{
  "n_layer": 11,
  "d_model": 160,
  "n_head": 2,
  "n_kv_head": 2,
  "head_dim": 64,
  "d_mlp": 448,
  "vocab_size": 7817,
  "activation": "swiglu",
  "norm": "rmsnorm",
  "norm_place": "pre",
  "norm_eps": 1e-05,
  "positions": "rope",
  "rope_base": 10000.0,
  "rope_fraction": 1.0,
  "qk_norm": false,
  "attn_scale": 0.125,
  "bias": "none",
  "tie_embeddings": false,
  "parallel_block": false,
  "init": "normal",
  "init_std_qkv": 0.0455,
  "init_std_o": 0.0108,
  "init_std_up": 0.0455,
  "init_std_down": 0.00579,
  "optimizer": "soap_variant",
  "lr": 0.006,
  "beta1": 0.95,
  "beta2": 0.99,
  "weight_decay": 0.034,
  "lr_head": 0.00826,
  "warmup_steps": 200,
  "schedule": "wsd",
  "decay_fraction": 1.0,
  "decay_shape": "linear",
  "final_lr_fraction": 0.0,
  "batch_tokens": 16384,
  "seq_len": 1024,
  "doc_mask": true,
  "train_tokens": 84330000,
  "steps": 5148,
  "dataset": "wikipedia_en"
}
Each number is 128 + 24 x the weight over its row's rms, rounded and kept within 0 to 255. Layers, rows and columns count from 0. Numbers have three digits each. The size before them is the row's rms in percent of the matrix's.

# layer 3 MLP up, 448x160, rms 0.182, rows 184-210, columns 0-79
089:130105103159149142114087095102139120118077112153096147163132086088126114159109156112140146129133093125148116152179165132132124126183169151120147109131089122121131154096154126159132141085144086138140158146123125114137154135107151068160164112
116:148112074154152111125106158101087115064116139112101144130112168140120122138147119137099117138131136144141161097135117107125119139156110108130098110150137144194091085122162097110068122146131119163086093147141065148118131136126133114100127129
098:136133127116144155140112123129105136131119099112113101146164162117089144115112176122079154131136171138127168108131153116111131093119105092129125125127127135121155143158146127146104138101149183130167104148088154159175162133137151133145134141
096:119125145183127149112116124133135130150118154139096095120154157140131146146094131131110179144120135127170157131129108104100163131104135110086152109121124146124160135127093142109089150193138132124170150140138131145170168129107151097127120110
132:124142078156092121095149133148147090115161158110143082179142129139108161115136130157157129170138148105154126100130155188163120133099126124118095154142133132115116082160066146158103137102090169140126144122133132153066114137093104094157142108
106:148116136150100142127142136134123092181193160143081112136161151102093137140084170114131175138110151096059156132146078100134133114138147116082098120126121154146133155086095132106137097119145173123115106101119173156104087105095105175170129096
097:098143091106127130189170116108102149116113124106137140172130121145161069129125126121145162095144143166143101161133154138065124119144128097125124153115173116138108105159147113159124156131130140133103112141116139146098115150092127105138097161
116:098115118123113138147068110106164127157171152101125140094118098144138094099131073126131156119144103104142122159104153107129123132176144101165110137171152137107153120167132179127141159144144129092141107165163113162139092122083103125126105115
094:170138140129126097117114103185138180102085099127158106112137118121154139160110116174118129136136184151145129142147163148141116088130146136108136105181132093151172126104118117089132119108149143171137142142110126164144166106090114151143100177
091:118112115146119116162171128151077143120148109150107094162126108150143107102132132139134092187129159122144154134097130126131190136128107081132122133113162116181179131141138178123108099091152153134079093107125130151139103142145170154130121162
103:138127144178105151116108093141133155162084133109118145172171105112126108105143131099107161139150163110141099129135139174092119140131131109142088163151103107131156133124152164111105108107105125158138117168128127145126129147178103192115143116
090:065105100173137125114115136150104140105108081164163114119128088123141099120165114111128096162166117175111129132154133169097137123170125148155101128122121093106084163132087115175112126144133137085136143105134068160092147136121140118155181108
097:130132141145154181117124098162096121169069141161130148118152127145109152128134091163139157099151093135157171126157161124104156118143139178114135124065142162193150105082127101137123103099142159103126146166129109118144123122149133098113109138
091:104129143114160128128115106102107121107094117094131124113094132122129123114111179082114143142118131131113122128123139126152143167101099145111126075112141189118146141108135145120135095142119151130092110187114144122133116120142084115153110135
099:119082122143108134128153153147157158095121182125144167099158112083159081137151139098110146136129074115099117118152108162152120108085078129117159113115148137134129105081134125116126138115150120104161112108123141151104153104072087149174120124
102:163139100134150084107108147159090136113129168163125089148144115148164152130118133168133188142139091110133084109147113093128093175135104141115118110145135087148138093160136132135145132133136124147100120124127140125175147186171097198142122109
096:162150161092093118105137130107136144149140080138141129114159148170090179163162108149137146143117148127148098121102140124166098121110097148120068187139146128169137115149094115155131115103139136128142117094088115174072115108076112139150085130
092:127146136112128128118170152152108153144085135132106111097077146141138133126155119141116140095101166117160116102130167138147143090147139118109082157095093153162095145118110122145130106131136099175154116117099131161140116157156141135139163161
101:160145129104120118108143087181129137115198121127131148141142132128173102108095146132120138130132141146118120116127155135172151086084106151126187099120124120128106130125120167104110175152116178175135132124122135152140106154131150123099115126
120:125145095126137126116112105141087156110127134072111107146103157162143112107114127132136113141170161163141097134148122133121132149135092080159155132146118116176151169079115140159124096136119121125144087129164107175132137122145132122130129148
095:162155100131126167170138156150084140097104150145137121136121108129127160128106125135108167154093105141118132097107133107145121097151147157114174139154136164139144181144151133173119101121167136127135107116094146121120110154106098105110105094
106:118120102175111141118145135121133110114127141157113114130126105096124108123170147143128120103146080127155133080155114159136138118142107134160146114096116172141086151083140142103169118113103115139131120066124096136116108117114131149157139149
097:100116108144113094122137117121133133131159121088160131117134148097097148152120129142095159114163120099126125189112140171155093126111160112153123159139143128110117101114110096096128108177153132112124099118111119145067104116143125113183133139
101:113109108134172159144146175152112110156170105134092104141127158142169101068110096128120151121142127159157121100115116111115123095105139118122115129155139133118103105158113111182164120141077110156136124133134078134149158149119109141125152135
090:134132112121120155146129137179064105125160173122137102178122104139144081135131121141095161117150153146119172130104110124145166119133076105126111127083148136141201146116123098139156145163125115180132121111111173133128100160107136073171126111
099:142139140130159114070154087142141124135084125078131116140117146132137132147098131138144128109123098144136145108117146142139103114109092136158113132107116146120163116166106136105120122140087123139135134126124169104142088131147167113122155141
103:107136132141108121164161093080094082172105097102127160152154108170134113101151164079100159141106147104162136118149149135140151121136126158143134102146113118152125133115116128102107068138171161143141107176129146150127129129130081104127117136
# layer 3 MLP down (transposed), 448x160, rms 0.166, rows 184-210, columns 0-79
099:100154141115143122112106139114121142116148147126131167133124131142120096108179134126112157164196134130097105176177148125154097097119187140127097146109136157130145171131141095112138128150124159133142102047140093141119161165127153107102085105
099:146092134155110177119146095134110162160094152172094118112140124155132122131123160123121139153161123111130140124140138151091141132116157177125130168089104127142129136141128155152135175147145132135119156123111102154087126149141131091131117135
101:108134126140125119126140108115102131126131128109105123095156125118144137110145165123127099137142148124114146106117109122157124151109150172090132102162153098124094137143098113113127146126149120132091111105174140128137106117155145108105137077
099:099127126112135131127126166110156098128144153100138131150129135139160147134170140114140128093110172125124078153135125066116071105117172113104117151108130128162090120121125114158102097112135128159146116165121135138095115186120157110104102151
100:148123146163071105163132143137155121123126176149110157135140073139073092149146126144102143153130168145135138144100108185056150138124130151088124155088128112128116149162128133150111092139149166159108107158123115187125133104149114102165111113
100:122115130103125103117134115093111152071093140112122084118132161122151140116117152138117107123140091160136109131102130130124127135112087112131151185154132169120114130103092116147119134173102132175123117145143089118103130110135162100086129102
105:126084119151143113147116147141125112127103148132132120121088095111116149097118158126109115138145110117135145162140145060174108093147138146151131143091124181138155132134110117184132122134130125115148133118081128083126143125177115125077068163
101:141086131093168084105111157135135147119115122141146176134131128153115114098145116128108138143152147117090113150145157136115099157141130145146116137124115143117120123113140133138202124062100138082073097113107079149168106117160170151111101105
100:165132146146098130120082172148135118129148146086092139116140169092132108124129131116124135097153097133077150120151108126114152119146135146169088166110121129143088111117102106124132103149107091115126140109101106112123140126142121121185121113
101:145112178154192107122096099151146159117151137162117096146120133093132133086126082175146129146098125147122169152147129066130126171122141123155141165126091122126104150155162125131121133142105111126145114119119143133175165134134106091119127114
096:098132172086123142136159133151119130136118097111098147116142139122097150134184173124121109129089122140143144114139072162152163140117149143120131136130154125084110158155096104119111144132090141160182116126106128093139137126148110125092120128
090:145139100109137093149134135098125105121145111085099112142107165089118117132150112131111178124146105099131174158134141140173126141121107161155110131137096172107147151137121119115137120080125125147098142142156141132146130111131118124097126108
100:102144059154116103115136104136125129169088141162129086118111152088100145149121139100105141120130100098163157080136103125155138154132118146109136163104117105135143105142063132147143123128135124111134132089123117105117140147111111140088141150
092:169118141139138144144100126121121112136093173138120095156095102115110097126135134115138083115139140147118137115105096109121103113139130156088106122160155151128115126102150093127145146118165121140075146151114140134131078104135111164160136085
099:085138142122137113166140208114147107106149151131106099119135168124122096112132168137131130098132150160120116106124081188111092105129143115173139095116134112091140133140120111167135133088147128122079130137096150134122093122116106134147147170
096:103091091093122116155148157105146145151131134120140123156161103186152129143150098103143121100091154135074124125115139162151149147145118135161156129114107150141123158139108152134121120129141102148104120139153135113109136097133134168106120116
101:093136167138135137123115131091105156142097177123138125128121090153102117125116141107126119143135127121155146180199099147133097149084147133144123128110117160166147069104171106108112115161156107125101119142083142099115149140116118121166129095
103:117163155086149114114109117075144103143104129146122113112143167089139124122109110088117115132123112125116111110131120122105046154146144139125136129168131154126138122118124168094146185097130135125094138142137133077117126108091106096105130131
098:105120119126114101134144170133136107113166148136100181133163093122105132153142075124146116165138144122109120098095129106127106130121183136118125099160125159126074127146114132132140152081143166119112124121131102154137104121111098091102086147
107:133087123167168171124108120128121126128127122130115147147147158110111175115107147122104144122101167115120108125145175188123113159148103157084127106124077122146094119158148151106144117069117139130150118070122126091124137129109126098163139111
100:121115100122145142137127094165149138116095156155118144086111137095107181121121170082141170122100136112145140155138153072116150136153146119098120149109118104125112176153183169127121159125161143149077155157111163126124113109132146123097092138
100:110095111119147145180149132080139115147131138172127162127129127143102144118138129162151148113150136103112139160150116137132155138116144118089086151129145099215110120151152173110135154153119119167150065159132140109138116148108154131105114160
103:114130098153135078099143126104125129151148138138100116179106126156158149100159137152153160152109129125140136163137163157105168109103145109128111176144133160136146146150133123145151134133109105102117127167094146168079162095142112125157133148
103:109123154088151099127088153104115158150111114129133129108158093125150140134110075102122155121091103144089114085121077090136114089139158134115160093092117120174149122106106114115153119148134113076124123140117143125146084151131067118126118163
095:138175157098108122126162154135128089094126173118129149092146132123106182134127123140103128130160080159152132099122163096101153141150159100081110098155150139107153134141141155122110142130081145108105061148156094117134126101145135142111127105
101:119141106133104154094153080113121106112168126159182143077149138136127152119138125118131145152106097152153081116119148137110124111130135127098119085132150096132130148113187158141117125113139132100146079111094105163161164088097095091123111158
103:123148111090139126126125109138133137108159087100117136137140109107134146101171140120171079106076115109160139124182135149121122176099131080104131117098150096136136103102132122119115138112144155167153081158139137168132120122120150141144135140
# layer 3 MLP gate, 448x160, rms 0.194, rows 185-211, columns 0-79
110:116134141081128133169133116115110115124155175093098111137111102145160102103173099154139132081115138093153161085099137102177132110094091056152119133121122081131112135148078129105107118144122137111128106130117155150151149125130135140164146145
094:122153110133098127133135155097139145097119086100120089123113117130115130149115166140095114105130127105131125149167136138143150136136171143123089174109091121123117103155145116121062123138137103114137158143143085102173103091130118139094151108
092:146110147115123118118140131133111135122160121160165131120115112108132103111119132115125143121155093120100121129116141139159178197133145134119179122135168195092124129113092103106141120085155133120146120154129104129140142109128146162141131089
142:141126118121117115141142117079138139129136155143107118111121136158152135111164100118138122132156134126180103144179145096133111131145097122136124114124133112147141085092081119147153088147159097160187166171098127160154168130110137148118133118
108:162120137142093133123144093131147171142122111111120127084107126123109138143142125182130106102180112136142132098114135118110122151116115107158144151147139139116154143099105123140117141120076159081101124102166097107120110140134139091125121090
093:107107147131131124146125146096114135109141161096092139102145130150149112113128092135117161128172150142156116099124141101085102151160128103134116143170083155154155082140123171110108118133097082112133117119141097153131116109119110148149185119
119:142169148179155130091121110138113177165091096170103130146100131102133091145099129121151097123136119090114131122194113114178119152130101156081131156116147130147089131125127154081160112131115132154127124120101166081108142090135126148122066138
091:116135148094130124140159093082100152141153135159152143129139100179166156123106080156123120135159117129124116139103127166154148156098101128143136141154133169132176109127118118085172118143103160108154072118117119106116089154099126135106093069
094:131157121153140143102101118137078120112130153171132103220172133166119114154140149090103134139161145121114147130133120124138138129118123167139128112122168117132093171165122145162118166079072166156086119138112116133128132149142165123146126136
100:111121148114145154088102122124103100142142126107108070125124139097182160120128159127052123152166121158110146142106138075157163121105153135138119154123172133165167118182145123106106123136130135115181135150101096170154118110164116131138118149
096:122168157105141195160118148113159135152110127104141096148058143145125077158140149124112132145139158107119120173150174092127128108069091117119126104113123153153137160097157121109110080143139117163145086109140113106134137150086135134090098136
093:165112166094113104161100151160148142099111138126154144119135105117139134133149167138140119168119137187126100143141117138139151126111125099123140124090113157100135151116148130129097126115127137156071152106129081138116134151096125161143128153
092:131154123136145105102131146104099130142107105102097133124119159091129132096128158094130121109101128184115171142138090174165144173080112143115129162141103184121137146095136130117152107121075127129104106112158140138117130123158092127137115098
098:142120094091050110160135131129113179153121157139148173115119137132112132153122181119128088120120101118093165123134136145166121119117157095119100093123105132103132110153056126106134131102122116109125129141128156111114113143145079140087131135
108:159127164124130111107117086130131112140174147085106126145123107102132129129119110130114151109135104150115139132151162131102124126127084141113149070155152138132138154098103110124153123171142138139122100096178133098111126149143135106135204110
097:085122112143130163122113092204143126121135144163146147183114155119152150139127117081169118121141177148111154116134103125124135173149163144112133148115134120121136137137153125094107144083148153162093117139123175131154160140161099123121156114
089:138163130145107134108148178103112129149132091110151093141090124169126153119127180162111122157183100130131146106132122123165142146122124137125136194090112169126115154121120131128112134143160156129182144075136153179146109153121132151138111105
105:131160121100089171119125093133114112134100134168165157125159137110109117148110135096179095152164146124093125156104122091090131141155159150140123193143112111160121128122135141148135115077128117150108116166091119098103150095121120144113127122
123:110146134096146120148083156134108158138077162156127121134107098164122107123118091110158122112127088127122152171134141091105117124136102090137161168124119108132164122114120122103067134172161167099126139153116141130100135155113129147076137148
103:088116109095128092140136132153141126110083120117163154129140122143133169168136169137151145132156143110165138096100149068131135125161115155134105150134097124133146172126160118134189121096155117108134165108122146114122119121118129109086125114
109:151128126136115146110104193143120138126114124122125155175162133114137149144117156137137060123126082126097154129148148127139102126111166092140133164137140148111123139096183115122090121123116114149117154078141144127104139128128127124098110135
097:160117095112130101124134141098151152117132142134107126095115101135160133114124127149127166141139181113162110112112121168157130113143108133197095144142119144160122137119120135151151114147162112156108142155088117126111138135146112132142159132
101:098157143140129084141167154157117096132127141130098081119137078138129154142127095137113142121136080137141135123111060097154112111102143140152119170123086183109140136114139150135141116119124103130157161101097121080185123147125151143147114138
093:147107160136144138132063166133151128156089085138112122153126114106120128111153110136132100150112112176092103140100108113180158107145100087077096110112130154135145129139142119161100113117163115148142151111135094154144175115107133122099156158
091:126191143139135116139099102143131187130105069135129135098151119125150130151113131146134099151134121134144125103140121091128109125117104134139135180122147123137141145094157131117129114143111124127135134122153105103176095135136133124157112159
107:141103135114121137144149140117104105144157156158117119159084097116134109110096135112112103170106126154106138160097113134108116134102135113121148159165135118137120137111144117153097082125160169099138145104113149121112078131108147166141136112
100:107088089099145174117150116133128153117133114168094159163147111096126116136081142130119095120114174162155147112132131103098139113124118119158134107132161142045166119153098119128109115157137115133141130091120165153106129105118156137116103103